Weights of a small GPT-style language model, trained from scratch on English Wikipedia.
Architecture: LayerNorm before each block, learned positions, biases, tied embeddings.
Training: a variant of SOAP for these matrices, 120M tokens, 7300 steps.
Each number is 500 + 50 x the weight over its row's rms, rounded and kept within 0 to 999. Layers, rows and columns count from 0. Numbers have three digits each. The size before them is the row's rms in percent of the matrix's.

# q: layer 5 attention query, 160x160, rms 0.116, rows 0-31, columns 80-159
# k: layer 5 attention key, 160x160, rms 0.123, rows 0-31, columns 80-159
# v: layer 5 attention value, 160x160, rms 0.139, rows 0-5, columns 80-159
# o: layer 5 attention output (transposed), 160x160, rms 0.124, rows 0-5, columns 80-159
q0 101:536502439390508481516449453513432452382486483559477510482595458517480461553579383507429498455560446402502557467517513457619512526563477511514608473406533459534548517530461460457502473533576586592436470489464450506521422467516512484402510446
k0 094:461592510441528605612531515547445458438481514496538568458601477512456467619468459537429495513502446451521415506438517440588497586462439575461633505468502486496596615516506556494431514557523588505486522517469455544508498481520536498437472471
q1 108:492456496433556571482507454536503522563483551602541574514545492486513543459541430522539535467456523514368495456480454518510477441473587551498529409437495519455546484482488593492471546558545522520542548485433495583568492569495462453477546562
k1 097:508424488448568562543497535430496501484464426509501439472576448490598530463475452500537517527467467450474534455525457505457500505464556527452420479528539528396540546467496474462535532491567569467479417570515437517505499534513504490617600521
q2 089:466558497552391486420546549542472474497517548540516548443512548457475534489442405475394491453487470464517475525581530531616522531515435551618514481582456497413443553559554443558542526520457538483466435441578538492490379463418455556441485444
k2 079:592513539577451449542504550479437482424599513491489482492454541366455560365465480515459531644536487512582535480534581549597544472474477528495510478580484559517446475413463453490519436550453498508519481546473420515425483520498536459502504549
q3 101:550443467493535649439408582481534522511513452585541449509545417493529558512502492522473438500459491531467468562555478563550547545568377487592565505409430380503452488493499447487473512518474451442485569502432553618486584556464445506482521429
k3 084:434457486490545562423439478557501466469593418540571449519493636439519575560433426525452449506462513549532520477507462482558500503516458463518542435577548500357438470486431511566439600438530502515497547469452507599499553569574461502491515435
q4 109:527503477559509440542493521503551495528583507523561434528504530558504548531511484509413586507434452508436478496475511524486592519478591470419472474506522476444519396485455418511528500475484449539521540464429527558539396496480511565439460560
k4 096:582404526612542493516471499415475486474404498526538404484534512472365546475555500504438441491475507487524483468438538546485463525567480519456485477544456488518498436480565410505476596555528469515490529522466444554431469496513519466399536550
q5 111:544439513482466448560458529375433599473486463430450508494470496544535515643496460482554492398539563444538497531614567526494465457519540480486475527462537538511453470461417507464570446496532548539460447577483507457562429565454529457535519464
k5 097:437462418586484554528474464486416546449513501488463531459517473499452513552447458466529506463447545427538511496524591408567414554552501573485543524533533584509522523480506547451464518658461478519551532538488489428571484619557502491522524482
q6 108:567462406549487524589466437521467470498520500403463560485447369519500474440494560481578485488443482410537559477425589576508512535539535551582535509507383514487554484553484378474496529406537423527451574583483477481601443603540482504566539566
k6 096:474563489497448439505474516593573424507431482542470527512457405486382489533400483490580483489426504498490541491438579543425480512542524452601525533450457433478541454462382468392489515339502448517505513380498539492586421534522472467468541523
q7 098:529504489408479492575562529435482587508550506387459475450502550486537543495535583506591527485450510536469520442390550550520536392508510437491501506542533546395514436415546422446477512566483509422400531536534545429478455519461490450577479515
k7 085:462499456433467448528433419562505513534486554449509519497554549487521477622463448549520397349461523544483445518441517446453447453447478388521482499495519456479546443517537459459548476485553526515492511473482544463516474471385484518515455558
q8 102:523509449468565516436505491453518432475461536501486535565494573466413482429573586441451473494545478518547484429487469444479476610473520524573527553572605603542457515476512447494438457506551443495451549521523458419444495536490553515571521522
k8 095:445471429455523416493484586425467417514463468519539425485515549489450477444608447548525551473447514519466495477464579445529481489448534548500608505486602541531556517431403502520453512429483512453406521576453556499534574551448487482551378493
q9 105:462463550573518548401467613591491483494481471412503478438511397517475538431480497542567503551483551599508496466478517539453501505430544477393572535388523547526478390475452498552516462547477512466512516505508542548581487483544575491528469541
k9 093:474488657467589474423504536540541390571448594473539496499464492554425556475466423564619471461567531494589563479604449469475480383549527473431524537500481501419470449580530473452502447520559542546569536539487499487528501523505554512529486480
q10 099:429534506510480573498577535471499484529476445493481469592502477527388569482456390543545483469470585494476486321531451538544536478446441521569459475512466542530620544552551633460431431544568542487434575585468433493515467470509554438519570442
k10 092:463580572502497482530453539527423498482485474399486512594448492409492547467535398503544512537455620453495551429529485556520504554532485550472420585528468499479458598499467509468531490572451552458502530487450502562584433492488541570564514523
q11 098:509594520484527550513574553660483505468512527459466453464437509446455459576524487565488548540501474533530547571475475490483490472582438521625496396534449523470487465489504533509612552439492563437438531466610501425570529575451421546557432499
k11 088:546451560518514509569463526538470488422597532529504466538363464348523493395499495517502536490544482546556544473504566484525560424520476436515431433547485617542475419415504544459595455508530477503518484532534485490501462535494529493511514584
q12 108:471470576535543546436580484496475446549469434521619412505486412493411510554488571444502498473528461440486467458566526536505475458486544558453495565542487519537418546389501477573461530493439431540524543412482470490575581495433532579480536392
k12 093:440503583575520425452554493514413470441434446521523531531543450479505499524612557520470543442496569519410537443532581482431440482436482495502511522631484556459487495460517501460425607433436477511481587517503504461561523519435498491455507498
q13 096:586478453445537447514460476395544554524438476465523489472409471418586505592485508466506526507485566540543453457494622493543489506419551534403516541547557505520473456441477484460518531539523469455473510528529421566469426464422528529442549428
k13 085:508523466599500511522552478450517581471577472424583438514461466353516549530441463539501590533555443557558485518477495472532456544464489531470519510553498492474504526448540521550454471492543456432467551577513467473494484439521508405430530446
q14 100:557471539437454461523477473520420521545476450529547582401533437434444401551573496532548487456494468597410530584531470435533568422472459514483561530474509471486529450469512434454578466552473512426540585539562564546437452467491535464399513410
k14 095:526443515502477605444587454557424584528507428459549583566467522562511428509537536501475530376458466492379494497505416476497517472484454482596549388491528521447561465499577466475570441608463410470544482537565412574454567457456424514464512486
q15 108:523536481521527546477467543560496532525566466498575476417503357413465575501548591615525456494433490454532400498488493540489509499472468467514460392586484513468523535562491514457531455533489478423472595502489595480456543544509481495493411546
k15 089:448538546473489446401502442486545557430516434556560465495472376496449543433584481574481402513490433492583513463537460541512465457553590519514490399506570516355496529553433526461568559577495462481455548533582521547544538521436421536522520517
q16 105:520464582536514472494511513512603550419521500478492452521569427509483377520512487582506522510498545535489473415511386478552560498526507415528512458493454514564479477460516467457516534471566552549440625583556504469545496533516481469474522514
k16 093:463416605462525547502540560509506426492502472439589414468451482406555447553516420560582586536515607491509502456474486492541523498549479430514468557524472543475554555412525489529498480457499537545501510486487614519532417511598494489450494531
q17 101:484521437608512503465522579466500495512555581444392436553476551501470462503494485503505511478566481443445515543499493496534584524444499544475524522547481545455524413459452529605526404496515471504493438554535576589533491528475528555496439442
k17 092:534563543586490500487531493552508447483465567446467530539524569604406453524487608482430486420591517487531429478491472521384517536509467507497460556417473452405468438505553550502552529448591448535518472487489592447502527438494474478415551413
q18 101:530554506526537570465510535529454465450600495464422456525486522549502507490491427424428486462460414566446566453506557493503460463599499495515522402513502546519464603487580498513538567526498466524500425455551495489517534525432468508478482507
k18 088:499560431503501469525542513484407467470540575524378509515516496532493492496536522498469477437510489541508521516485604462436451552472477568567414486457492476419445524464494477455523491400560507542571515563424486544554445466430575537508399505
q19 108:466463543542443533483426481453467553547537491463511476454603501611504533466521507482438508451604434444400527510554427569531485402466471565488515543499484446507630459506492429451481467397418528504465375513471513485587432542573439459560420453
k19 094:480469545488554555400493458473479485493529589448523544388609443479521524441500550485590496499526480505529510491545511509520470459447489462488473505515601545436590466535513501508464465521408529501460530489427449503469455523547524445472450577
q20 103:570587477473504490562534551412512436421450506583566476461404493507587501577528462481454479438481573517549507482444547478449441461480478498522584481490452499540462512517494550503474569446436561474443435460462476516518516545526445443517477509
k20 092:504520375496533501531507497507437519525510506539601515572477490561519415595467507478446524518445464521519449547498481521471473504417590374472480495517432552530545519509559650418490602530626542422503499456459557471578462545518540557515553429
q21 100:433534492486514490486560535447575490585514491410552579422543475518545565476440518590435506429467618471558486555483575481519466504451513608563404453578526489594582587528492539493499472418512466535469514532396549518563453515579469428517500452
k21 093:519520508512491544499499493535537627502502450440532530489547439548479503474435594480460507517469522439475578569522506624460529495445544565570420542382504470469544465467445477457589487481556501495498530448464625494533492441487512561598515465
q22 101:529496519504507417456513511604466530378527451514534564429464514500569586428413413495446456529541514525555508445458527540556494554603432441406545505497534490451520421560549469481482518552555474517467562460538472506474474369574492501526460503
k22 091:563490462477552392522638465504478536493464547513528592549458509509502573477432436545395457520584465539513413492530431512499473498486423562461595486474465384519461464513549536421519425529515558491556460435506568519562548485542380511468543377
q23 107:481474496444398543564539461466515446495496530462529490592490498448439530582464455503527497485505413467545548482614425552496378489432525397518476502539615526471460512414484469585483485512564510465521369443470478500401510549472488555521579453
k23 095:521594480476357433537504462494511458529447545403373489474578570532480495545446543540506548544471522539511562625543503463488450608423474498511568507548490570405493513467494456485479569531438466555542513496498552545506498585436512489497510446
q24 104:521542491471575498464552524489492532457518582532516401582506558520533546429421486479478598557523488394599475479596527421497518486512511511511557457620498440455523421452557554465451483495523560414499429492495365400549518506519531522570476536
k24 086:459608479529481414455484514528517508451535579508473554523570528481591452501512548485493574476459529504475495534538500498548531485538483553438526543484400406518482495575598546418492512518468479457550452485497393501625469480502424528430535396
q25 102:429484432510480536532609437458484558445521521453544575563484502503472532489510413549546519485558492447619451555520513462537509446501485497523456469511480469447386541445537532435579520485522526468559552627438548484460409347503484561431564505
k25 096:470579493452462563513533390514503572454478417487519536481542579460549541579537408518543532452491506493493377553516471503617525482505536490543466490421472505508478572450475396495479484501493473478537530553488539552464436461498456465454480508
q26 104:524508481486486516514402460547547545430559426498465471559438471526388536449427507502516511494538552482506487637466582481478522429429482493503503599518445447506401604570455488455526482427475459536600518613464580551546491573485467499481596500
k26 094:537544506454473497523507478512520506502565471540524511516419523591384603511435469545467458555573510577513472518560557458493422493500482425505510569573490575486496458509479481505576520444536525542619488497430555498498559566513472432511553502
q27 103:496381491448530520539530492541473529590480491479494534449505531567508521513550419462566444520487482598507487530446501511451584539510427407478503489467516510484482503472484586513501565498513473449469562491534423540532493547511581532519558464
k27 093:534495498543494566494433508509505579482524480475504475468579538467505475475501373495536394506526520431471611447493519430455578522568383485495514487576522435523420497488437540561530466491479497517563563494524431486539550533470621520476550523
q28 103:553488487521505539530550571501422438550587507434460504493485485494454396552490502524531544507488532513517526499417516488539484558569571491507531480516428523493592462491481499597544508565609474486544512481549464594463471491504520413599526511
k28 100:544499459600586565482571438494529412529514569489409439523422447458579460607453499405484491493497569511484518427507520495580529479481527462510524526478485468467584515475463508516536377494560547555583440468434485598447494550499515545549473525
q29 100:461476585513483511538599564551583484454469557561460520511576417410495432492486489459442460438401562482443564477612579471509538462553498494502499516442517437459479515483523543534446537493460473499515373482448539531505539497536381474475491600
k29 093:496396555473505490554584613596479437555479523486498501534522488527536507425531564505491471546397552537521523490459521563535519491526484472473475541417489580518535524496533487385470570449554455510465412497408413589498543484539431386495529529
q30 111:528492453518445540495513425605449455529469473486461559532566434414486395416519471494520462473552450475473491541549498548454463490441522489463530449478503523481538511446402490565479563512570451528458514577551564398570454409512489508474600529
k30 099:488547497468570409528506492515521501521418479550443498541581455524522444397438548521537496512557567410513442517508527522516454558451449437509497428558548467499520520459400541483534497540560488557457508534582471462546544530417467489472575579
q31 106:467482525505556532546527449471478438398490474539478536499510514547480535408583528507560502601583575439485425497528523459451473615624500497388579527536569391527502457484538442558504493489513455446451492413558573509510484429527501495522488593
k31 093:396463448469523465507507448340586487549506603510559555572502553606451457566446502496550491521573536446421524450470470459462478463496538530461544441459506466578575550584512568472504615422589420434527472545497577531517607428517532451513508560
v0 079:550442517596458560521525455549382521459452553479564494399489415548511499479515494518499371495500496502386522477478469488501566464448554437583466441507586558503576549492483498488518456512531512629552509467507555534469512506528580393470437485
o0 072:455603466441590400521511535408520410378493382518516490507509521461561510489537388467431545558494526496617509493513534465541437501512397529541445635454495511463466591496502534525473498561471454470513478473516544494449523471556478550538553501
v1 078:425526443568491420464591532520465444492448574525490516489496410503573551605433474549417457457478484554497436531492536409483466493599445484583505499554524445495538453474394522400568504476428525575493439460619448476382547535558494492468457412
o1 074:547487494561578626537516491463542543466574432567490473500451608529493388426561552502593508485524538489466433406470482504473562409489523517466442593464377513536484496511573496514427520522492479445580541483489538557499523484464466534547552581
v2 079:514409449523588523490444453538461497485530446511493557515472490537444526403570527563540435553653520519544543480442480461492517539518420409523520480492412491542486523532676517445472522491540524485439456549577511486494531527625435521594501537
o2 080:503558494520451496488501519488537487487422482453477436447541471472525522477475488493473534440392456468550429534507502573461485422431597644481481419497484610469426428525443540517503564490492527521543500495503521504502543476430575506448511483
v3 079:532489386437478533487541529471555454454428538422536518491494423490509512461435523508506538473532550443596506454500474489509446460615519474494579508531450445537561583553477455518476516481505489528509445496475451559436424468494468649474591472
o3 077:454531604566523492467433504487470549583568405609489435501507541425518538489616565466480449483487504587377561522515451492460561484489471562488411543503548544544443420432518550504496518462522483532488512562483565500524488555528502461510370561
v4 079:520574570537585521573515446501598533519567450431503515556500422531507428676499483538470528404385567511419595462506434567579425481440500507535572409512472504554485525508506486454500565447471484530549477545478512530526524558571398512472423433
o4 080:483492469529493532504508567499461427516509510551544412433537557503433518395525476475447439579595484490531543488471523459428571544551445497394476531566561505503416440565527484622495451457543457510402546454557524468492532427468641489547559565
v5 081:583472516534477625432503589500504427452477488476388489522429492462617460475421405488511455416590553527486463476504579502540500489539495481535460464487521508455445464509499587480502449536432506485490450475546507409360544503580524480561554563
o5 080:412480437551493467473517429440477552479469502569495510513605397488450578550549524520522513484535476446492425471478436440463540433479571511601513510504475446467527511435563453480502515499566460545440568560420453658531469403517478553491514488